{"n_layer": 13, "d_model": 192, "n_head": 3, "n_kv_head": 1, "head_dim": 64, "d_mlp": 1152, "vocab_size": 1998, "activation": "squared_relu", "norm": "rmsnorm", "norm_place": "pre", "norm_eps": 1e-05, "positions": "rope", "rope_base": 10000.0, "rope_fraction": 0.5, "qk_norm": true, "attn_scale": 0.148, "bias": "none", "tie_embeddings": "early", "parallel_block": false, "extras": ["some layers without attention", "local attention windows", "shifted keys", "capped logits"], "init": "orth", "init_std_qkv": 0.0286, "init_std_o": 0.0056, "init_std_up": 0.0286, "init_std_down": 0.00229, "optimizer": "muon_variant", "lr": 0.0168, "lr_mult_qkv": 0.7, "beta1": 0.9, "lr_head": 0.00753, "grad_clip": 1.0, "warmup_steps": 0, "schedule": "cos", "final_lr_fraction": 0.0, "batch_tokens": 32768, "seq_len": 1024, "doc_mask": true, "train_tokens": 407800000, "steps": 12446, "dataset": "wikipedia_en"}
Each number is 200 + 30 x the weight over its row's rms, rounded and kept within 0 to 999. Layers, rows and columns count from 0. The size before them is the row's rms in percent of the matrix's.

# layer 3 MLP up, 1152x192, rms 0.249, rows 1020-1128, columns 0-63
094,223,201,237,184,235,168,243,235,210,178,156,154,202,166,232,250,166,240,231,159,208,208,178,170,198,210,183,158,234,190,164,175,168,151,193,186,226,215,217,221,215,225,200,184,214,238,142,216,248,216,147,210,164,186,148,170,206,231,173,187,206,164,167,196
094,182,156,185,199,225,215,249,161,197,228,232,224,200,193,187,213,184,192,229,192,143,193,285,184,201,167,210,223,165,199,214,263,192,186,194,242,195,268,182,247,249,217,207,185,198,184,238,199,194,217,223,196,212,227,205,193,220,203,156,154,171,165,127,204
097,216,226,163,201,239,230,226,207,211,181,205,220,146,218,222,228,227,200,232,186,217,199,184,193,204,166,256,241,213,168,175,212,192,183,199,205,152,222,200,206,156,240,233,240,245,207,201,190,195,209,224,139,185,223,181,172,184,196,213,213,241,220,259,179
088,248,226,210,174,145,205,239,208,172,275,196,198,214,218,242,186,204,226,221,210,236,245,218,203,225,234,236,187,212,230,175,167,164,177,242,168,217,165,196,191,197,217,201,205,222,173,222,195,174,168,182,226,170,154,211,234,179,195,233,207,176,223,167,188
094,200,210,194,194,179,221,186,183,216,176,157,214,194,247,257,198,203,223,183,177,179,165,178,197,215,207,220,224,240,236,174,170,222,183,195,182,177,175,217,206,212,151,216,192,196,209,238,197,246,156,192,204,213,259,243,254,152,201,138,118,217,226,163,184
100,140,171,140,231,202,219,193,281,209,203,210,239,166,183,171,242,143,207,193,228,158,174,173,221,176,196,196,176,245,198,236,128,194,218,239,181,205,214,193,225,197,255,218,199,202,201,218,187,177,259,174,161,220,201,159,200,186,228,154,201,192,222,250,158
090,198,222,203,203,200,176,231,190,236,191,224,257,247,208,214,222,201,231,190,160,241,220,212,219,160,231,179,221,208,196,229,193,229,223,153,202,174,179,149,183,171,196,200,192,200,216,195,219,161,143,203,229,242,207,169,260,214,173,223,192,176,223,136,173
103,146,255,168,232,159,224,239,178,216,147,193,267,248,289,148,219,261,173,152,201,190,186,194,219,175,194,212,227,229,215,172,225,184,226,222,229,181,239,205,211,258,195,268,143,183,157,178,209,153,127,211,244,189,167,200,204,177,203,231,195,184,191,229,153
104,207,191,212,192,221,211,197,179,186,142,254,196,170,215,241,197,141,215,218,208,234,269,219,196,197,189,231,167,223,242,200,171,264,190,203,218,191,138,212,214,205,247,219,245,202,189,179,207,228,284,157,179,197,204,151,216,198,199,256,164,213,209,219,171
107,223,169,170,232,252,205,183,207,224,216,165,205,199,179,199,232,227,229,160,200,188,116,233,179,152,227,190,202,210,178,171,172,146,228,212,221,237,204,261,212,208,182,250,239,156,201,203,190,206,223,192,212,147,228,236,177,207,167,134,212,177,214,167,222
100,181,190,192,179,209,244,196,190,126,158,218,210,177,195,205,243,224,200,192,216,204,181,249,245,213,268,219,252,232,139,142,191,201,193,205,271,143,212,214,189,159,181,211,165,194,192,215,200,189,164,175,188,265,249,186,176,244,201,220,228,256,209,267,174
095,191,175,169,164,193,218,238,166,200,225,240,160,191,267,159,195,113,188,232,207,209,200,201,246,229,197,235,225,211,192,215,170,230,213,165,275,215,219,251,196,279,223,178,210,197,138,220,226,181,242,253,194,204,201,210,229,190,168,174,188,172,282,206,216
109,217,179,172,131,233,192,236,206,239,226,193,229,217,155,172,257,255,195,195,187,224,172,187,144,186,248,200,202,226,204,197,155,192,153,135,199,158,191,183,269,141,196,187,188,198,222,197,225,188,209,195,212,178,206,236,176,156,157,194,168,247,210,244,223
105,172,209,183,222,217,191,175,192,154,202,162,137,243,192,140,225,225,180,221,187,171,235,166,232,197,141,217,208,200,193,219,178,209,190,212,228,219,247,210,221,221,200,180,229,223,146,239,209,244,178,190,189,182,232,155,141,207,159,245,214,253,212,158,207
105,228,187,226,231,224,207,214,234,249,229,184,258,190,203,229,199,198,177,252,224,237,202,240,176,203,187,203,232,175,212,213,215,184,226,162,191,228,161,218,196,169,196,226,147,251,192,249,184,246,205,170,180,141,223,260,224,204,221,194,202,228,182,181,195
100,221,244,198,258,217,229,215,226,197,249,220,177,195,209,158,104,175,172,228,232,225,231,225,193,191,187,162,228,209,236,198,248,250,203,173,166,242,236,167,274,234,149,205,186,211,213,173,184,234,195,187,188,225,234,166,176,210,206,229,196,207,213,213,197
093,228,250,192,195,171,113,195,187,190,191,187,210,225,194,201,287,206,234,216,184,205,207,216,191,226,201,219,236,244,211,207,218,171,228,196,228,183,206,159,169,196,190,191,253,180,203,227,211,223,198,225,273,220,203,207,153,192,182,209,162,230,225,155,199
102,180,206,189,196,190,211,241,221,162,213,198,186,189,169,247,207,213,178,189,184,117,190,269,277,196,192,202,194,154,262,176,221,221,186,218,245,257,217,191,195,216,184,160,212,242,180,179,202,209,189,223,225,195,209,198,244,180,197,238,210,239,167,164,196
101,187,177,213,183,251,167,202,194,144,202,166,230,253,230,186,228,198,188,228,218,199,195,183,240,175,191,238,160,163,138,257,192,224,242,223,182,134,231,225,153,200,161,192,229,201,158,212,237,170,184,190,202,211,247,225,224,185,169,199,202,204,174,203,166
105,207,208,240,192,175,177,163,273,180,146,193,219,214,252,241,181,197,189,179,214,254,203,207,247,123,211,190,216,180,176,241,225,178,218,177,211,216,126,199,167,222,206,219,209,186,160,228,269,215,172,209,196,219,252,160,211,139,200,184,198,179,156,197,185
089,186,218,203,213,234,199,148,170,209,238,183,255,178,210,182,192,196,220,174,211,193,192,193,212,187,209,175,213,211,144,251,232,161,220,204,226,227,195,175,167,138,211,223,202,198,207,225,178,176,180,193,208,253,236,166,193,182,162,177,205,184,216,168,194
104,173,205,188,202,199,212,177,242,203,222,216,190,236,220,161,243,195,162,183,200,190,241,202,170,199,175,206,156,172,271,173,168,236,193,242,226,184,227,264,221,201,206,239,186,173,192,268,188,209,162,194,218,179,282,191,204,180,206,205,185,178,235,193,211
101,151,221,185,230,202,203,220,195,187,211,239,217,194,201,223,231,219,204,156,261,197,225,194,197,186,204,198,228,249,241,217,227,202,232,168,190,167,181,159,193,175,225,171,208,188,210,235,156,221,211,210,184,206,161,171,244,238,179,241,157,207,175,236,188
103,140,100,190,220,256,214,227,183,170,210,208,157,187,160,185,229,200,245,213,178,216,268,211,189,173,191,256,192,213,150,181,183,216,168,150,192,187,176,220,183,171,133,140,201,190,207,259,164,218,225,195,175,226,179,168,185,248,172,174,208,190,182,218,181
106,161,239,171,183,216,198,233,215,222,220,168,209,157,250,119,169,205,214,221,222,199,236,181,176,221,205,172,198,179,221,204,157,258,220,171,210,138,211,202,234,231,237,214,236,166,210,215,257,232,195,173,213,133,147,223,203,216,242,246,238,176,196,239,187
092,202,178,165,192,195,211,247,203,188,198,193,250,160,169,215,190,201,145,247,165,252,141,206,209,199,175,145,213,193,221,217,191,222,193,214,192,117,242,135,155,261,188,198,204,203,241,204,171,174,212,176,178,188,219,276,204,198,265,207,201,174,270,178,203
101,166,141,222,225,211,206,174,195,125,193,165,216,253,204,217,172,257,239,190,224,220,174,166,163,197,176,199,220,205,184,250,212,204,187,226,200,147,192,225,200,246,244,209,258,225,173,139,177,167,195,198,147,238,210,157,193,207,156,173,175,252,214,181,222
105,173,160,201,140,227,201,221,206,150,238,191,129,201,166,229,209,191,178,187,209,179,225,180,226,139,199,167,202,255,218,148,231,192,175,203,223,177,198,243,187,190,164,204,203,214,172,225,213,195,250,234,204,221,195,186,202,159,209,262,202,218,175,219,223
107,202,189,191,166,159,174,198,243,198,205,250,183,232,194,236,208,198,173,155,175,212,210,206,188,157,185,208,204,202,180,223,211,240,219,198,187,202,212,201,176,235,227,227,169,164,195,195,204,184,170,214,211,247,174,175,212,155,223,188,176,144,202,222,151
094,232,185,152,212,189,173,160,206,189,246,224,221,209,204,150,192,181,205,201,133,195,226,190,190,206,234,207,154,208,238,266,229,227,166,208,198,225,210,169,242,221,230,197,195,157,161,198,205,205,184,197,181,161,133,223,142,155,190,138,181,208,164,233,113
097,206,195,158,187,181,166,232,236,217,249,187,247,213,210,198,156,226,225,228,163,185,251,198,199,155,196,162,241,232,180,197,251,180,223,215,246,186,234,162,213,172,124,194,219,153,199,169,176,183,177,161,159,158,198,200,228,150,207,207,236,208,232,188,188
095,212,216,229,243,277,195,159,239,165,200,245,151,194,200,198,202,198,145,227,217,230,217,204,227,181,187,196,186,256,202,192,191,201,218,252,217,207,165,156,194,199,212,187,253,218,221,214,211,227,175,152,161,212,217,131,180,216,204,157,176,205,270,180,217
099,202,168,150,155,225,162,200,278,250,182,198,196,225,181,222,198,209,194,174,251,189,227,199,260,165,163,159,208,227,215,138,170,200,191,206,236,191,165,199,207,243,170,232,208,186,209,160,185,202,158,125,208,198,219,213,275,146,200,243,155,225,214,195,233
096,224,188,192,198,222,214,273,220,141,194,189,201,180,176,234,147,233,168,173,192,220,202,185,235,230,240,232,176,177,270,230,170,244,238,205,262,196,224,163,197,234,197,222,253,200,219,231,214,218,232,194,211,206,168,229,234,204,202,158,177,188,211,279,196
098,166,191,211,184,151,199,169,219,166,170,187,246,249,160,188,181,201,218,208,193,231,174,174,159,204,203,206,174,168,193,167,144,206,216,208,199,157,187,216,246,196,182,159,192,207,176,158,193,160,179,219,183,241,203,196,215,240,181,188,213,217,177,157,121
103,162,173,306,219,199,189,225,219,183,176,148,187,179,239,180,215,174,184,165,211,232,176,185,230,235,239,258,210,166,207,247,200,204,203,174,215,209,213,197,140,221,203,185,180,205,185,209,159,244,176,179,235,232,207,186,217,208,237,205,212,167,191,240,167
101,191,244,225,197,180,133,203,172,229,223,194,223,188,188,188,217,197,182,226,176,202,206,190,176,184,186,182,196,163,211,246,231,213,153,224,217,142,189,209,182,217,200,187,165,195,194,238,159,196,203,204,230,240,205,242,185,205,170,227,222,208,184,169,260
106,188,200,120,141,267,202,195,203,229,244,197,208,181,234,175,204,216,181,181,220,184,237,195,209,219,195,232,161,216,177,232,237,166,167,181,192,155,161,239,206,205,192,159,212,171,262,225,205,191,197,172,164,203,242,190,166,272,130,157,188,220,184,224,232
097,207,209,177,214,179,176,259,231,202,198,163,177,135,239,162,179,198,204,214,216,199,189,152,208,195,197,251,150,181,220,189,169,202,188,191,239,142,200,146,260,176,173,179,181,161,194,163,215,235,233,185,163,188,299,179,167,219,200,188,236,191,148,195,205
110,178,226,196,208,193,182,237,261,285,280,157,231,179,269,217,201,149,218,211,207,227,188,195,173,169,194,177,207,199,192,177,222,160,196,203,275,156,229,199,208,141,205,196,171,189,215,247,217,224,203,213,191,198,233,215,178,234,203,191,226,213,198,234,185
099,256,179,163,227,197,182,182,248,220,219,200,236,150,229,247,219,203,172,179,224,219,226,188,245,190,224,184,162,149,220,222,126,217,176,184,204,202,226,189,188,158,207,223,180,242,164,191,181,229,230,201,165,158,197,189,239,149,185,199,240,200,190,232,165
111,197,182,234,191,163,178,224,179,207,234,215,218,201,154,267,175,225,191,182,214,214,200,140,210,184,210,197,234,180,215,224,165,216,204,162,218,162,183,149,143,190,213,160,223,145,253,219,173,213,193,240,226,166,210,224,266,174,228,203,194,171,211,173,151
102,231,195,170,248,178,154,223,158,221,193,202,178,194,234,177,200,198,227,229,240,226,172,169,188,252,189,105,190,236,192,220,150,178,176,225,159,156,226,188,178,203,179,242,186,191,230,265,219,219,201,169,231,218,166,222,215,169,154,149,182,218,249,192,196
112,177,187,221,197,202,225,227,181,140,222,194,222,255,182,186,209,124,203,208,194,265,105,198,191,229,165,163,180,171,189,188,160,171,226,138,175,222,216,246,207,200,157,258,208,199,220,154,198,247,175,147,180,231,229,221,267,205,189,226,209,213,204,222,147
101,212,237,231,210,226,195,232,219,212,209,230,219,194,197,201,203,225,216,196,267,261,189,221,193,164,225,164,248,155,210,162,225,238,228,193,166,192,217,176,197,229,218,165,165,221,206,207,175,235,166,197,235,239,253,215,235,186,178,199,212,191,208,159,207
095,174,235,166,226,174,194,285,205,212,144,186,188,186,180,196,233,263,221,206,211,226,191,189,204,227,205,198,204,219,173,205,250,238,160,177,197,220,135,215,184,198,218,178,190,156,179,202,192,161,192,223,239,129,221,228,210,199,207,232,171,226,160,232,174
100,169,140,201,203,198,180,210,255,260,208,230,236,255,256,229,238,207,219,232,195,162,194,201,181,221,234,208,198,219,232,168,166,206,221,276,216,157,220,241,196,236,194,198,250,180,193,232,198,197,185,177,181,185,167,220,197,227,206,206,212,230,191,213,127
101,243,219,179,209,289,207,171,161,174,247,146,179,231,188,247,214,153,168,192,184,214,241,189,227,184,226,195,218,257,194,169,182,204,208,199,211,198,213,193,128,217,193,208,210,164,100,266,242,197,198,211,198,178,206,211,249,179,173,217,222,179,227,122,169
093,168,304,174,161,198,185,192,192,180,210,207,197,199,214,199,236,194,195,248,140,130,220,118,214,247,227,184,218,173,186,207,188,209,194,200,193,136,166,224,194,183,201,181,184,195,200,227,208,180,235,193,214,210,228,246,233,213,214,163,178,214,171,217,205
092,175,210,214,154,227,242,230,188,190,221,176,196,297,193,220,199,129,171,209,189,141,166,165,222,145,184,204,222,225,230,163,190,168,212,206,234,158,170,196,202,198,179,189,208,186,172,204,218,213,202,194,132,149,213,200,221,136,217,233,214,247,177,173,208
105,265,262,188,260,218,203,240,233,172,232,206,206,188,236,184,202,173,171,268,225,191,195,158,252,215,193,122,230,178,240,203,212,241,224,175,230,195,207,165,207,235,164,241,213,164,213,200,173,173,182,203,205,202,205,181,199,247,211,210,210,191,179,143,213
094,168,153,192,212,230,248,191,220,172,203,227,183,170,190,212,216,171,181,186,204,232,185,180,216,190,201,227,244,173,209,184,238,195,163,218,199,123,251,159,179,253,207,237,163,170,183,186,180,234,191,186,227,201,154,160,183,185,163,214,245,234,178,220,201
095,144,197,192,201,162,237,216,201,165,195,235,228,269,228,216,153,201,161,198,302,204,177,191,161,207,180,198,208,232,220,154,166,221,207,212,187,182,213,212,217,205,193,196,171,252,269,165,223,160,155,182,235,209,192,223,186,197,204,189,210,182,218,216,197
099,200,227,185,253,251,186,212,242,153,244,198,202,209,253,210,212,261,202,118,171,211,187,259,215,247,188,255,185,209,187,168,209,221,202,206,167,192,168,184,144,210,213,225,155,214,197,226,253,227,162,238,142,189,226,182,179,198,199,211,180,235,219,163,221
106,207,201,185,251,173,176,212,224,191,209,202,188,190,241,235,179,224,254,220,199,241,175,159,198,230,176,192,239,187,153,194,210,221,195,233,227,274,214,154,170,192,203,210,207,223,208,182,217,185,186,168,207,199,214,237,281,231,242,162,196,193,217,194,219
108,180,231,191,201,243,170,219,212,206,208,175,145,183,198,184,245,232,194,180,242,208,226,183,209,191,120,234,191,215,204,158,191,226,231,166,226,119,222,164,151,206,195,183,181,196,167,209,211,299,251,195,193,203,168,179,252,177,222,224,235,168,226,174,159
100,203,246,205,212,210,135,201,177,209,216,249,211,220,207,240,249,281,243,273,207,236,171,175,226,153,189,236,217,161,179,209,185,192,185,166,232,137,237,248,172,240,176,159,202,221,200,213,235,223,196,200,162,228,215,217,185,169,217,166,183,215,215,212,204
099,217,183,180,203,267,174,183,116,250,223,208,206,155,223,108,195,204,158,203,176,169,188,239,168,205,180,212,201,187,181,237,184,260,178,171,156,171,219,223,194,165,183,218,207,225,211,205,154,214,211,208,189,213,189,171,210,239,198,245,193,176,212,229,221
098,199,202,187,191,188,170,205,282,261,252,187,180,224,140,181,181,173,224,165,227,204,235,216,218,177,229,256,245,201,196,220,235,194,222,172,239,145,197,208,194,187,175,198,208,179,242,204,149,208,243,220,250,170,120,252,245,198,154,225,157,214,226,271,201
090,169,189,178,194,224,185,206,194,228,193,200,176,217,184,206,226,161,174,241,198,269,182,282,205,173,221,249,181,191,200,239,241,150,205,225,257,200,194,166,211,210,179,194,189,206,259,198,143,175,220,256,191,191,157,206,235,210,188,204,189,213,189,173,161
096,225,174,223,245,217,189,197,228,199,181,228,186,156,163,182,180,188,165,175,246,200,219,183,178,195,142,182,216,160,162,240,246,217,194,248,241,199,226,218,237,243,222,246,105,193,256,174,216,188,206,201,214,210,235,221,201,186,184,184,208,244,251,232,199
094,127,136,210,228,180,187,206,266,270,197,190,201,188,169,220,137,185,147,208,203,250,190,272,203,183,255,215,204,161,214,166,192,213,248,223,252,196,197,211,171,187,180,240,232,184,226,182,152,190,190,144,173,183,198,205,182,199,279,194,249,235,210,172,178
098,203,168,191,185,231,228,233,220,241,195,204,263,201,235,208,204,203,200,254,224,179,148,218,159,215,208,199,170,186,216,153,158,198,195,191,237,197,213,254,236,184,176,165,128,237,218,222,182,198,245,171,189,217,195,251,189,175,188,132,208,202,236,199,220
093,185,177,169,242,176,209,212,217,170,226,220,237,188,207,160,227,219,165,125,254,213,221,177,219,189,192,237,219,220,251,203,236,253,230,178,226,146,225,244,231,228,222,235,195,179,243,173,162,203,155,223,216,210,219,253,194,178,183,151,212,245,206,275,187
104,96,170,203,199,167,250,230,173,214,226,205,242,257,257,189,239,167,187,215,181,220,189,274,210,222,227,204,193,214,195,185,197,189,188,187,185,263,205,185,225,233,265,189,235,276,223,177,239,204,237,151,137,209,181,172,222,155,176,120,152,215,200,187,212
107,192,183,229,192,224,222,172,212,231,232,204,193,150,236,226,192,191,206,216,236,284,186,218,183,227,227,193,210,205,218,185,215,207,233,211,194,186,180,175,209,190,175,222,186,154,182,217,226,173,233,223,194,212,193,275,207,259,202,215,239,218,267,255,220
098,193,219,211,161,168,230,173,161,220,233,181,186,211,206,244,253,200,229,164,174,216,162,214,242,213,224,152,208,211,191,204,191,190,239,205,221,221,227,273,215,170,202,211,170,186,209,248,268,158,157,224,249,208,174,154,177,146,184,216,212,211,176,176,173
103,175,213,209,178,177,244,257,192,218,227,221,173,199,210,253,156,306,175,271,245,171,162,168,189,207,212,166,184,176,187,191,160,209,218,211,221,201,215,171,196,238,178,181,184,217,166,192,148,173,192,186,182,162,208,216,155,207,194,281,177,204,188,221,204
100,224,200,172,239,231,254,254,168,210,256,160,185,218,197,178,129,236,167,210,208,237,199,174,264,163,259,180,224,199,193,256,152,209,207,220,185,165,211,184,152,206,215,182,233,194,198,173,213,211,184,237,202,186,169,179,231,198,189,191,204,178,253,162,200
112,180,202,192,222,221,129,169,170,238,214,256,238,162,205,171,193,195,147,194,219,134,167,238,207,169,147,195,177,165,188,205,145,210,228,157,210,160,235,173,193,230,235,177,198,186,134,184,229,155,184,186,216,200,203,136,229,201,216,141,185,172,236,179,211
097,188,212,211,226,236,137,146,249,254,178,208,150,176,201,228,273,209,185,219,196,213,242,210,207,166,217,202,168,190,202,254,248,190,207,267,150,172,177,249,175,201,209,217,189,221,216,269,194,227,153,201,233,213,161,160,210,191,187,216,198,257,206,220,172
112,144,233,143,263,226,153,207,223,224,235,239,184,258,269,218,223,233,150,184,180,199,256,243,198,216,189,188,205,212,226,170,211,199,226,221,224,196,236,148,166,198,172,226,218,206,134,170,170,136,164,205,190,238,183,205,167,196,202,218,167,165,174,201,163
101,155,167,163,215,176,213,169,197,192,215,213,195,217,221,220,229,231,197,179,294,224,195,192,179,193,218,202,221,208,236,196,193,201,230,253,187,165,222,229,197,221,147,199,198,202,262,149,220,208,217,218,219,211,200,187,214,241,201,243,162,209,198,227,182
102,164,191,206,200,198,180,195,183,194,140,220,212,199,215,252,215,236,175,152,237,256,166,139,161,238,211,215,213,214,192,177,184,269,215,255,186,200,200,211,204,215,182,148,194,182,180,216,228,216,236,206,203,217,197,200,224,151,203,187,227,174,208,240,235
095,189,205,173,198,206,193,258,179,157,184,187,223,208,202,190,194,164,200,219,230,187,232,258,157,153,221,201,192,220,194,151,143,147,180,207,209,251,241,218,193,224,175,220,212,193,194,176,209,183,189,209,250,217,231,164,215,224,185,217,180,236,201,192,161
104,172,196,194,201,177,209,198,209,175,246,152,162,228,205,177,265,193,202,206,235,181,154,200,193,197,236,232,176,211,139,214,140,235,205,222,219,204,174,155,228,152,170,228,205,209,180,214,203,200,215,209,212,179,168,152,185,234,161,195,185,200,173,119,205
101,193,204,175,199,208,196,206,203,213,176,180,160,285,189,153,225,222,167,183,144,209,240,184,233,245,214,255,202,193,193,191,192,158,227,239,230,192,202,259,219,193,239,266,154,139,205,195,175,210,206,229,233,207,212,178,217,184,165,228,254,225,184,174,174
102,151,177,233,190,205,187,184,229,212,212,179,229,216,107,164,224,233,195,198,207,204,154,205,187,178,229,248,197,185,175,168,235,222,192,258,200,199,179,184,224,219,198,178,245,217,201,165,228,244,216,244,222,232,241,207,202,183,210,206,202,248,222,198,174
103,223,194,177,146,198,209,183,168,130,182,197,234,253,194,155,232,254,174,227,226,215,227,227,219,202,194,252,163,227,165,170,187,204,211,160,202,147,193,167,209,214,186,198,205,235,216,167,220,186,178,243,223,216,179,242,190,129,180,243,208,211,201,193,229
090,180,247,224,199,177,140,215,225,197,153,189,205,150,219,184,196,268,236,216,209,214,208,199,228,180,217,182,212,234,220,209,211,183,145,229,172,155,186,221,206,187,157,260,198,185,186,192,171,210,228,233,226,173,133,209,231,198,175,169,159,175,192,167,184
100,146,232,226,195,226,176,224,175,217,216,217,221,168,213,202,212,236,222,166,191,246,202,196,242,138,185,176,189,198,279,186,202,237,162,158,233,163,193,215,153,165,223,175,158,199,163,215,202,203,166,137,223,191,185,231,318,204,205,159,217,233,164,241,190
109,205,217,249,221,190,203,221,244,205,239,199,226,184,164,228,228,156,188,231,169,218,184,258,166,188,209,204,182,200,200,264,258,242,228,140,192,159,160,149,165,187,199,192,169,252,239,231,185,172,211,235,184,216,189,225,195,218,173,180,219,246,220,203,183
107,198,266,217,236,183,226,232,171,191,163,238,202,182,219,187,190,210,183,205,217,216,148,160,216,128,158,182,244,170,238,179,211,210,200,182,223,209,159,213,171,242,219,216,174,190,201,215,157,215,174,122,186,205,172,232,178,224,173,163,208,194,215,211,192
105,216,233,148,141,201,241,215,191,225,206,241,176,198,176,241,203,221,152,182,147,233,243,235,209,196,257,164,201,216,149,233,191,227,206,213,158,226,210,193,165,178,191,201,224,212,213,218,168,239,165,191,199,191,182,178,197,115,160,202,175,227,190,237,190
096,161,201,187,269,184,251,213,211,223,197,215,170,247,157,168,192,134,205,191,225,205,127,207,175,218,212,205,208,228,214,184,165,206,233,150,214,248,161,208,168,215,198,185,183,169,189,236,202,222,186,195,174,187,207,193,211,216,225,150,174,225,186,220,127
105,92,233,204,175,266,213,222,249,248,222,220,140,184,217,197,189,193,153,188,205,244,208,107,232,192,191,195,209,231,165,191,207,200,198,196,168,222,205,165,172,203,224,169,150,202,136,209,157,204,198,205,181,199,207,168,200,226,213,210,222,259,136,203,174
102,208,177,180,179,224,199,225,203,214,170,185,171,212,136,163,222,193,179,193,214,238,199,144,167,196,208,175,185,181,218,197,196,229,200,210,203,256,208,180,154,204,220,171,234,227,226,195,160,207,169,183,214,253,230,143,184,201,199,197,170,254,158,219,173
101,256,175,194,178,153,206,195,202,210,222,149,123,215,216,168,196,171,199,161,227,190,202,216,221,162,189,186,236,198,186,190,215,232,263,208,215,231,269,219,212,236,178,176,214,219,195,175,206,206,262,247,246,187,173,176,215,213,132,207,172,193,227,203,186
098,197,234,159,185,234,179,173,177,185,243,214,198,245,185,215,217,195,226,214,229,206,180,167,209,152,158,265,189,237,175,201,218,180,138,237,218,161,161,166,218,144,214,190,192,207,197,188,221,236,217,253,174,205,241,229,215,165,158,198,138,228,220,188,218
095,256,206,212,219,192,161,140,160,220,192,151,158,152,167,177,166,157,212,227,231,205,247,226,211,215,190,202,221,256,215,217,162,173,205,202,213,166,189,211,174,237,217,192,188,213,208,165,171,159,223,217,198,214,187,165,235,233,224,185,229,169,208,215,229
093,236,185,254,211,214,244,216,172,173,188,242,188,220,149,205,264,149,214,184,181,256,167,189,194,195,230,259,197,225,179,187,236,182,219,211,205,201,173,216,208,187,152,207,187,237,181,209,162,226,208,206,204,198,224,178,197,271,205,208,139,175,201,180,188
110,223,218,168,204,198,252,177,214,257,198,145,233,180,188,227,217,261,177,211,193,167,249,228,199,207,175,182,178,241,157,206,169,183,238,223,173,216,239,191,186,204,207,208,241,153,143,188,191,245,196,206,188,187,228,226,190,199,196,219,184,146,201,210,222
109,192,210,159,229,218,201,200,206,187,230,211,182,191,140,141,231,178,186,121,208,235,218,181,159,228,203,211,189,222,198,225,229,241,206,234,208,208,156,145,188,234,205,213,176,163,198,159,211,166,209,204,233,245,188,153,190,138,175,183,180,212,214,148,193
092,194,205,189,178,190,173,216,181,224,227,229,194,132,205,170,237,167,227,207,201,202,204,186,127,174,245,215,264,235,212,204,199,182,154,238,219,188,222,187,184,172,176,186,218,210,208,183,210,186,188,185,266,195,211,232,241,187,202,188,206,173,184,177,230
095,178,191,200,181,221,194,183,195,193,180,249,162,203,192,197,188,164,206,223,177,227,257,248,206,173,224,162,197,228,176,204,188,186,240,215,257,140,162,227,221,196,156,212,185,192,163,200,243,174,195,207,199,211,220,178,258,239,171,204,241,249,215,180,206
093,233,192,206,207,253,205,209,207,190,235,228,200,184,319,195,167,202,218,226,212,182,166,233,196,210,173,215,247,199,249,173,156,213,231,241,199,184,227,210,209,269,182,233,161,227,198,253,185,184,133,200,198,192,246,174,212,185,234,210,174,191,188,166,138
115,130,184,200,225,183,211,172,269,174,198,191,144,245,211,198,225,202,150,197,227,241,158,200,217,251,174,221,221,200,188,173,192,222,205,207,194,159,193,178,199,164,196,221,186,218,183,181,187,203,171,129,218,147,166,231,183,192,215,165,190,252,226,134,162
085,172,209,220,145,213,184,194,199,195,184,247,226,206,256,183,212,207,221,223,185,193,217,206,209,190,188,191,165,180,169,206,264,213,215,173,242,175,182,190,172,193,178,209,187,215,198,174,190,196,200,209,201,153,208,204,224,238,245,210,198,142,218,177,230
106,189,240,200,231,191,192,185,177,243,214,219,172,205,250,211,181,216,245,202,237,205,235,192,190,185,220,213,186,225,193,169,179,199,203,218,179,195,202,166,201,242,225,171,163,168,219,211,141,204,220,189,222,211,262,201,254,207,161,242,223,216,195,220,207
109,240,209,228,153,158,226,200,193,218,187,194,171,227,222,239,242,192,187,185,226,262,180,158,215,199,272,228,195,190,176,202,184,219,206,203,254,214,227,253,221,196,162,236,190,159,159,188,229,173,193,167,204,232,187,227,176,186,195,177,196,199,181,230,209
096,227,186,153,166,218,172,218,255,215,230,206,191,265,206,223,190,186,243,230,171,207,192,245,176,167,190,164,177,121,192,232,165,160,191,200,202,171,185,200,212,200,255,226,166,232,222,183,166,150,153,142,177,113,188,203,205,206,199,208,235,264,182,192,205
101,172,246,166,194,234,187,218,247,212,186,218,193,195,210,173,172,171,178,216,195,198,161,238,124,172,217,184,236,162,241,210,175,220,237,187,234,213,165,236,136,207,227,214,206,167,182,192,230,205,221,186,203,164,197,179,231,189,192,239,208,210,199,139,159
096,221,184,216,198,202,169,226,190,169,215,194,162,148,182,189,235,163,168,208,188,254,242,188,166,223,226,202,204,200,247,166,195,183,221,181,199,203,216,185,224,210,174,199,163,205,200,183,189,204,224,169,193,219,188,245,163,210,164,229,194,197,197,159,170
105,147,220,175,216,174,229,181,224,214,142,284,182,198,230,150,195,182,221,159,246,221,262,210,191,153,209,193,232,168,246,212,194,204,242,207,188,205,204,199,206,177,203,231,236,206,205,220,180,215,179,206,171,212,222,190,233,194,163,208,180,230,211,218,260
099,168,251,154,181,230,130,189,151,165,197,245,219,193,156,141,184,235,192,181,145,198,115,202,232,198,196,212,205,240,223,182,141,179,207,249,178,165,191,186,202,194,229,244,193,203,132,166,197,133,230,171,232,181,232,224,233,253,168,227,215,205,229,184,197
112,273,198,175,201,187,217,229,242,161,170,172,191,210,150,212,157,172,243,264,185,191,179,165,230,189,240,177,205,233,217,213,164,184,202,205,180,134,242,206,207,229,198,171,143,244,192,175,168,160,239,161,204,207,262,259,207,191,164,220,181,168,161,172,215
108,129,165,201,173,197,224,172,232,214,219,188,258,181,217,197,198,213,199,188,195,207,209,207,174,189,223,231,259,216,193,135,215,171,193,160,208,156,205,226,181,211,172,188,215,235,213,212,72,211,185,131,226,177,120,186,250,199,209,204,178,239,205,234,248
102,255,243,238,177,276,165,252,164,154,169,194,205,211,249,204,211,192,235,221,205,234,183,217,190,225,183,190,216,191,204,235,193,202,218,196,229,221,227,274,225,231,185,184,208,252,220,184,271,225,160,212,225,207,183,200,221,242,214,235,208,217,249,208,198
095,201,225,188,262,181,195,218,182,214,177,199,210,218,253,177,154,226,237,130,194,213,217,144,210,193,242,201,236,158,209,204,173,214,181,192,218,223,206,183,191,236,250,220,137,153,201,164,192,176,136,205,244,216,242,196,219,180,175,199,182,182,209,193,105